Weights of a small GPT-style language model, trained from scratch on English Wikipedia: vocabulary 39422.
Each number is 500 + 50 x the weight over its row's rms, rounded and kept within 0 to 999. Layers, rows and columns count from 0. Numbers have three digits each. The size before them is the row's rms in percent of the matrix's.

# layer 7 MLP up, 1344x512, rms 0.0188, rows 1341-1343, columns 416-447
112:562518546523512493430523474488526617453466481547564545533496489519530511532477497443460520401587
102:461429520604545488513574497520510588574486499522506565465632582597555502381473477479485431505524
097:490566574478445461391528513572380563597519475511447407523444561450499579445562426499420471408542
# layer 7 MLP down (transposed), 1344x512, rms 0.0166, rows 1341-1343, columns 416-447
101:442532492513507403534577578490531506505686497412474569513493463481594495557467442509479562552467
101:521535460514554470607496573415500523449527462478555500503412442432557582577502585493418565527497
098:521516450505550579469524490525465435436435507476441541514557444571510501572532404516528580495485
# layer 7 MLP gate, 1344x512, rms 0.0182, rows 1342-1343, columns 416-447
102:369530556344415457460476571531532426485579482572467647509537511437453445403537475492465508530465
102:506521500548507456535480507473490574474546414426515492490505491478490538488578513566514403521507